Weights of a small transformer language model.
Size: 13 layers, width 96, 3 heads of 32 (1 for keys and values), MLP 384 GELU, vocabulary 4096, 2.17M parameters.
Training: a variant of Adam for these matrices, 6348 steps.
Each number is 500 + 40 x the weight over its row's rms, rounded and kept within 0 to 999. Layers, rows and columns count from 0. Numbers have three digits each. The size before them is the row's rms in percent of the matrix's.

# layer 7 attention output (transposed), 96x96, rms 0.115, rows 3-31,34-63,66-95, columns 0-47
132:483479518450490523572482521491496545540545530490482489456522499495438446504497498498411478526513544517543534472505533504489487491509501477532578
148:483481483513525501488458441533549455500456478535501469539486519565495495455497504496550523483519472521468567486472532492515506476482545484493425
136:495519475505551525503595509556484483503398427552514536498528469497483502520494484472487469532507461482487510528466467528497480414461537565487454
131:541507517463528479513605558492461501545469474475498553474520564456620559483517523474440451559504529476473514500596448478456461475473502477521507
128:523446490445451508492587494504501520479413497485494539543539435522487481518484493492466503531533476440493510436492442487500535478532422491513537
147:441465475484521542502486508550519407496478467539537482527544514447380469526519525534483521488528455479539531608495449484504450557599533533522449
119:502465481448520545522521477520546499477512480529536476458434425550457475501497500481439512493528503543506575447465496492531520457470528482494519
141:525485502548475510461446505457529484576459510447517458537471503490549514486463498491534484511455607489490520442530514533517525481495457428524480
144:471535500579528516566490462560470397472427474514443475512527466501544525496503513515546501518470485504525471420525544510479459533546488541508564
150:521498517482555487441559483458458469459435445509461595488485386505539500523507502511513544490503494480469502467442490509538491500463507488461486
144:491556484498534502560513505504521430531516486491425467522550556528521489443512520476486468506493452529500536523488501424491488514529509601522513
148:512437526499501498560408528423498420580557479476515544510542432529485474497491481465539523479457498546485567585449402539496505459503478469520450
132:507495514488570516516544554505517512571480479541445546438553499480434520502519500451481457481511510479477480578477477463481403496426599607476514
152:487522506520489507478462463470504441545565536516516531494514518489481547516481490508569525467488473528516429615492488515496451516495459527468510
142:491482509543547516435426519534465444483494493498541434494439502414549512482482530516556493459493571497540514488468469522526482570628559451508409
154:510505488476466474512545427478526471472539514479487493565506534625500510455512524494492517512539436480456502479583542492463537529447447483510546
130:521483502519490531525455521481478431497481507431477478490519454453528494559472517505466505518462598504551579539504477526501486513538513478495540
134:524470498442535498547531473497554550534518474507495528471473491576446545464493475467459487493554474484478523541479500490504494419410585519465474
129:491534499502513487527469464516527468443504500525521451519456517520512545410512545512560498464486482494453546441528547480530493560557505468510502
111:538504462482479514513517499514478580443516498496478505467509576490557457547458511548499508516480583560540569499423516469490514493529471530499583
141:520474499466494518435586517397527555524481519448520563451473522568453459521522495487405506524534500478468548503520488485528523433398522446502448
140:499478483516541521418537560525515497512447458480550463501465488437440516524485490458448488510539588455535453541484471518512521490547566457535434
117:495518491555537512484555503503513420563460468510497496511491481553409507445506521467437450472470466443475470498525488479513543503534577459522394
138:497470492494490494569455467566547546496509500494506493524537471516467507529484468487502517516527500458487510516563530525445498453427476472473602
137:532493523509499530566470512529480467526458482501444494538569459521590499486494485513560496525458512530465543458461502529481481462497450583484571
127:509525504477547548476469536527552427591526502507525465513477536458467517481507490496414485475518548501551551547548465548489439472542536544470469
126:516514481536493475421524480502503577448506493483469515520521550551516537504491487473527482508488539506475479470492549490457554461407481514512511
135:470519480542533532375492497547517495496494507493493489482518519471402513486495496475479466480473521502503498614459527499456503489503567510552439
126:473498484428470541436547487434536531418501516466506528552510546559490454475517543503470522526539476507477543479476458448514582502576409456503506
070:522433471562405518419511464530482445502492454501564473534507507520415545438481500445596535523510526531563438517514499548505447494479531548523493
092:484464400460508494548481541459505580471507492503566548466490477434433460417504511513509509532485537459465499496492486552485537528538504484482550
087:499447496514523518445499509523499479562512501515579419441533507475413502500487486503541458502458608479516502457548510480495461500522451501521526
093:448478492506492515474501495577541508488432434563599486485567434406467479474538528484448492552445566499503574489527458514504486454469474490511462
059:515435524484434510584592494489469501497475523497476542478566558432548495445528536506422484495512500524482491527456464446509431485481539508516521
073:523598501504485514449527559550541439577516508523499426497513459480447527432513511516511414525481510477513537446491530526518452473561434554481459
062:421499493468454473478438467551515497458477534459539495513463555529556478573507544505468516486468456517445558598517486485530488521492588483541449
077:547494497461464532536541511545463491483507482520494546529517565565477473526492486420454468520489454538570534526523519430527429493384531459521502
057:549517447434557461438539462493488528470548487443446436495490497474549606477496457490467426530544480570550497467510531506492451541485486556435488
064:478470531525555513600513547540491521426483525463503536417491491459549490500483509568422526494479511474541541473452478492463512436576465518571536
080:495503484507460488485459466506412522534509487468505606565432541514546479494486476499471530492532498531503520553471478597518478505482551453502471
070:487535477471463530576516484468499450461470511488395514554571485481597469524549513516447487555527394548513548574428521471482433525474496541468445
069:398497500517456518601428467424446451513511561503512495447538491535540463494541535535493564494479483518498517535487502494505496456534506555549493
075:483502545481451501456482526515473515507529543544429568538507508533505459580505447481483546428522428500494478514520482416531504538521519437540538
058:506496518500547525490475472473470468587535519473454505437451576603520528458392505516533481457549508495527422546543472514502509523488495529484547
067:509474500537445488364527527561503523491480476444536538511546592509507423494462497554527483416501539537585550509481484471475477445515552512543508
052:518528523460491452573542419512478443491530481544511492551502420522609490418510503529510476561486450524468598503483490526445534488457495549524437
095:498560490469489522491543481486564442516472498554464404512544502548509464557523559462467398555404488475470572462538556484504530485459479528509450
071:497499442539477463447497490472550550533495521434476435533465526541437543484461521539553500551552525431520407477520524492489504530463544564461548
080:439557536520488488419445518530547519479502494523569492486489457469401530558505545489447486563454540497486585449542562502544521517518450551428457
084:497488470518541434483565542500434532507479462482518547469475560483521500421441479511467537521491599534493501417498440547461520446472451491511532
085:454488554488583510525468512544659503536456497544539455441511529484490509522505512532489455521426515459409573438542498476479533496518479497517442
072:533481439509465446398567487546491555464449451470487539520467501492517535454463494487549509487557562503532426515463442598482550501472554487518521
085:488486492495515453494540504536472527521501434606540500536464474477482477455478478527466523490561579478533461466443457526488559566506520440471477
077:502474516533424487449464491494470537460448478558505581497517531492523474489542516515482570412498543490474484571518411534468535480469515462542490
066:504512432495492487508496505538592448552477502481485430527483522492505499475503590531529438623488499497452534506448562553486535491493538491527459
075:523542540528522525476462526520581482547564489486516464468458490502462554499474466493452429527463522497569462437548477577456545441553446549467456
097:515475475505470469458508464576487494498522425466543551511475545532511519461493522477526498493520556542539477506487479590517475464473547495486503
080:540487505550513525359447510512472498505542484453594540456500469546360527498524518470483504482502506493522470467562522480492500456503470525455511
098:497504520502461479409467456466426546401517472495517639522477461533568478516510486495486587473547495518496499573496486496499498510477493459507565
066:516457516508478505436435545518486541563583455464519523437509492490540449530445488523526559432508504491536533502487501480476530506520500469532523
080:456485533501483471552462537514449471512534495514510523496509489542497499529473417491556542444568445509469501578501445472508452453413513479490455
069:539468488514505535489517549527523453576524470501486524501543551414564466551492464537472422496494495549473543422414434458444499509493520476503486
080:578484521506459454466442539451447503581543571472464512521549492448503453551487456501537512399528385504428503484515497434508508514500481491518522
075:456535498490494456477472504533479548464470412493550533536524450531491534430507525521529478534470476490552552606514515556563481446498436559542499
079:493517483499586497495498458522409506472540522459514561516447504541556419531490553534574550471435494515481451517468487485555484567537558483515562
057:554584570507473405471526549414488554516440527482478481473532558472524455481507447470494418512519585519491505521474517604451503509523495505470586
067:436511448600451482541433449502484485541485504517489545502450555542493473511514524499546514485508448488546465579562478487552469501461486491546508
070:481496483576465476516530523533432546429488530488449493510485524502464531466498511480501477537525481527527517585517503508482498554542482532522504
060:458504551518450490594467475473438502517514483475556551500522478542438548463515490550501470553548479516521434583479552519553494420493518503441523
078:471497560523458503432499504482514515527518527502499564503539540508402541344453512506520500470539530441470451483518479505505497510552482567497484
067:499535523530531538567534500552483490497421499482446498494507403509486452482522575557480505522467556533568505564520565502508485554484431524506496
071:516559521485534448575513499479538523465435528494433480477553444529525456536525535517507502438535496489497513482586523474543470461428406517515489
079:526553487520486481439519454532527487461524480433568474531490444512475531499490607466474509488401588503548426448511528580493526516563488465459524
071:471498470478454521435574577499502526512484450513500466445410584521503475470475487443468396564543562465491513486482444523492523511481523503482533
063:522483464491417493386556477461587525534396497481488510569509539503487513462494485493542480554488500510493567504547538536482472513484494533531514
066:490514538500464569541478530513451424485554477472505505503550509486560501544543522502481529512545471497552517500476487439493439517455456575494509
069:486491533455499515535513508541530529516414511538541550529422534442484496521511473441489524481517475500418480481545469493501527488478527473449557
067:500519513553492516341480513486499549460487546523490544434544455523481560498567455407563499522524463495495467542440504546520483481567460479558481
087:585497466474476472454458552480493539540389518528420487446508495515479443557475489481545475499529546538449566541503468540500553452521569462504534
080:542445543528453567537551500485585489526507497525493517531489532439436540475465472462531475477536457429517517479491496472474478513389444484541490
066:446526456498516528575470509522487473438416503556496427504497550487508500513516520492470479519522490538526482549476550524439487472548517481472438
076:519526518433456442386494501457501510498499526469498519495466520526475544513474446495608504451513440472460503520546481481497509455475536491568534
072:516444439573463507424455471515513521556492553463455530493505486505502486545496460516582582411496445517538538526449555471453519492504526549556499
078:560530439493498514397532501499524422500458526503573507565468440451545480412461503501546454472482474539527511472492508469562485504482506554549491
065:512451536512486476510541480455470536487488506473532582601451464493480468446488522501560591514522536486516507505534511507527558597494508475496437
079:506503522510409473406477501401508643476504491524449523499530557510479529511520492428511510542548431453452500529488571416487530510511487443531513
071:551480579526481453488533501492529541520469559536554544472510518475447490462511535531507498501478480475511521461530530485500549535501509425492543
075:569503504513524496460484441420540537537451498542487557501519616506507524476430468516554480496552517538540477488427451496532505455476505519544517
088:577433520484482455453529525529541490512512505506551435529460527547465545511464514502465466492503530414493481464560476533524525425467571541442477
# layer 7 attention value, 32x96, rms 0.136, rows 3-31, columns 0-47
095:523546470508529500492474520448463517559481495530485560500550485425539505486574572481511478493479516548473527447453499435527488461519472588460438
106:463547535494488474500525420521445482497495467557551480457430499554499524508576489438549498493481484442513461496530557499516477447470452503505518
103:402559475498548487495541461594520493415476438498456457474529517538491520514505466504513502538521561528500492480504428538513442470469554544559495
103:499520451546480475504576441530536503468526558524472471432531464458494465533447451499521490449536563553492503395460466490508515478447544449467474
094:567533501513448468513478533455582520434452514466488403477480504469471551453520436484469472508494549517544499525461462468443541470461510569505473
098:441449434501465581475508466492532491489473470564526530517464473486500558435540481514500498405458494481481572521451436486512572532531518509549562
088:511572466487537505494522545518513502514483495541575462472548488489522473520545537486515480433480534439561490545447501524421501523481455485455516
098:563490571490507488489473445470490424558482500475576497462526488481448480482529527487451451554521544491498465482497500496487582440539533433504486
106:565484487523553446517500527526471471552491462510496501506420467493516527498515539512488542506443472489482517546573436455488512508453499501528450
118:569526488515589441488505500518534554505540568543489483534472501514529499502517446528504445517447431532501477557502531460464536491461494509443497
097:509515463446507477510468463453477405514501531543481510493521495497588531526481426409424532505512479450447541447495439504537493552598551452485458
115:447514490508483535533496427492422513541518528514451545416535526533502404496525473477550483556486519510535512490475502490461545489545527431425497
098:530463471434534486495531400532477500531490519558467480502474561600542479542490462524460478490544492493458536486521405506597531504472520488454451
104:576432493455523612492510440527474534525486543476439516507544543560484520482495569488540505470563454498534476478583513537496478521520532473451498
102:443452503513500532482529535524548514563519513529543516478444394514498512445460471513488482476439542446512488524500547505482445502500492399533550
104:516522444571481448535435539431488524483499530551527533488483546434458525525516530436540474471464526529463515485479480546501543503478474516447496
092:570502523538496476475497512462489394475512547504552486479587507520535450446511503486487474503478568531519507596506529480514526534530458523490472
095:438543485450558470461488491487528499580546468529462510498498538544539450582488585499536531422519465447561460425496512487511499500461512536436532
101:452515548539529459492510465485540488531540424580578545476529506467486549479453524505455486516493500477502538588520559483449432568432440512468452
083:449558453461496504472512527552506557490525509397518489577535490505523509420496542529490506463539562549456521472483534490534513431568527493424512
109:475521554506457438493502452517575517483535503482479542491549569492518402539542533484511430488483476499501467461460434425547581492511494551441534
100:483480454565489457504514461489532505503448515479497519499499420497528463488504516539494485497439571500577470487443465540555503504559530525501549
085:505498551476441442514471510517482460526522484525425528493466498453503465512429464507486460539471433477415522484557451543563514496523461503462578
102:466485487510549521505450500475497571507506468514560461549509496511465499496556532502510560510475564499490498531466469571497581477457530510442461
094:569550520462464517496439487473476475554475506533451396468491540494544530474490514538482505487522499505512465547499490467394489465472581509531440
089:538484452448492577497461478519506393473479473558517538497534476504538513533513470588565496475454490495548547463424455544509522467517538525453514
099:486546511513521446503456479519504464525495455386477469571474541510492498526521487443440529540523495511462472494521548513587499482526517529460436
100:501443528508459491466450513537503436465478505463511544551470514495498504478566544507462488614508461465455516454518505511579479516543467536460445
100:478579513481494458521458542518463529470497514502488509482509531463468512466526376476450532477469513564467504478407487541494481507579510449547557
# layer 7 MLP up, 384x96, rms 0.159, rows 0-6, columns 0-47
077:465465487523502480531505468530502540443510510488455530555468517463541551529564469483470451476428483490456525491458495447559503560497495537482471
098:468523518515431587484540528480468468467503529496541508574511443536508412429542497520537465476489473517448608553528465490498476528537582436486432
093:547531559449436490444502453515468562499445511477475485516544599552488523504439529484537530513510471535580504520522529517570513511483504481481444
116:482488481502507590463526504532513523455444443527506553493524484602476522496554510499507395457463521516489507532482567526524543495460496549511521
089:496488499484517535457513449503522498470470412459494501549501509496525500528559536488529515495464495545564530506532503536504446468546509505524481
110:496553479524625453469510600511506486496484580472483504450506528484527479490545551539504507571533546506527469466484512573494485513415527492493474
077:564533493546547452478521523583504471484424537527406527474530569494536475536510453511441459507523421508434526498544457523549464543491476585464495
# layer 7 MLP down (transposed), 384x96, rms 0.127, rows 0-6, columns 0-47
072:497436468484480531551472480474525479557517552500458467511474478431519577536564524482444498527448525410512490471404513543527491423491549506446518
092:526562467462546452479529462505549505494570476448519508484495574465474483489429481467558477499515465489426408527429584499561473491539490533528511
089:492509550516576428483521502478490558514543514514535492489499461472370500492555436518538516494530530484516494490495540521512459489549390440493468
113:502475424513483486529479498434418495464516514531466424507484488539519569529521438488488517543453519550542505563504521511523522555548540461508512
078:564430529423496515439491518533447512486534508514470388526435534470536412563565453474522479491483516435515511556496499456439476536467467492529541
103:490476416510506493513532532483520482471496534520474560481488534472492491532525479462476486472513478503451546559517490445490445458453519475546570
076:504531421478495532501451470510546525475576523510478530528538500391466468546457517511555627471513524432512510549473500431490446506531487494458538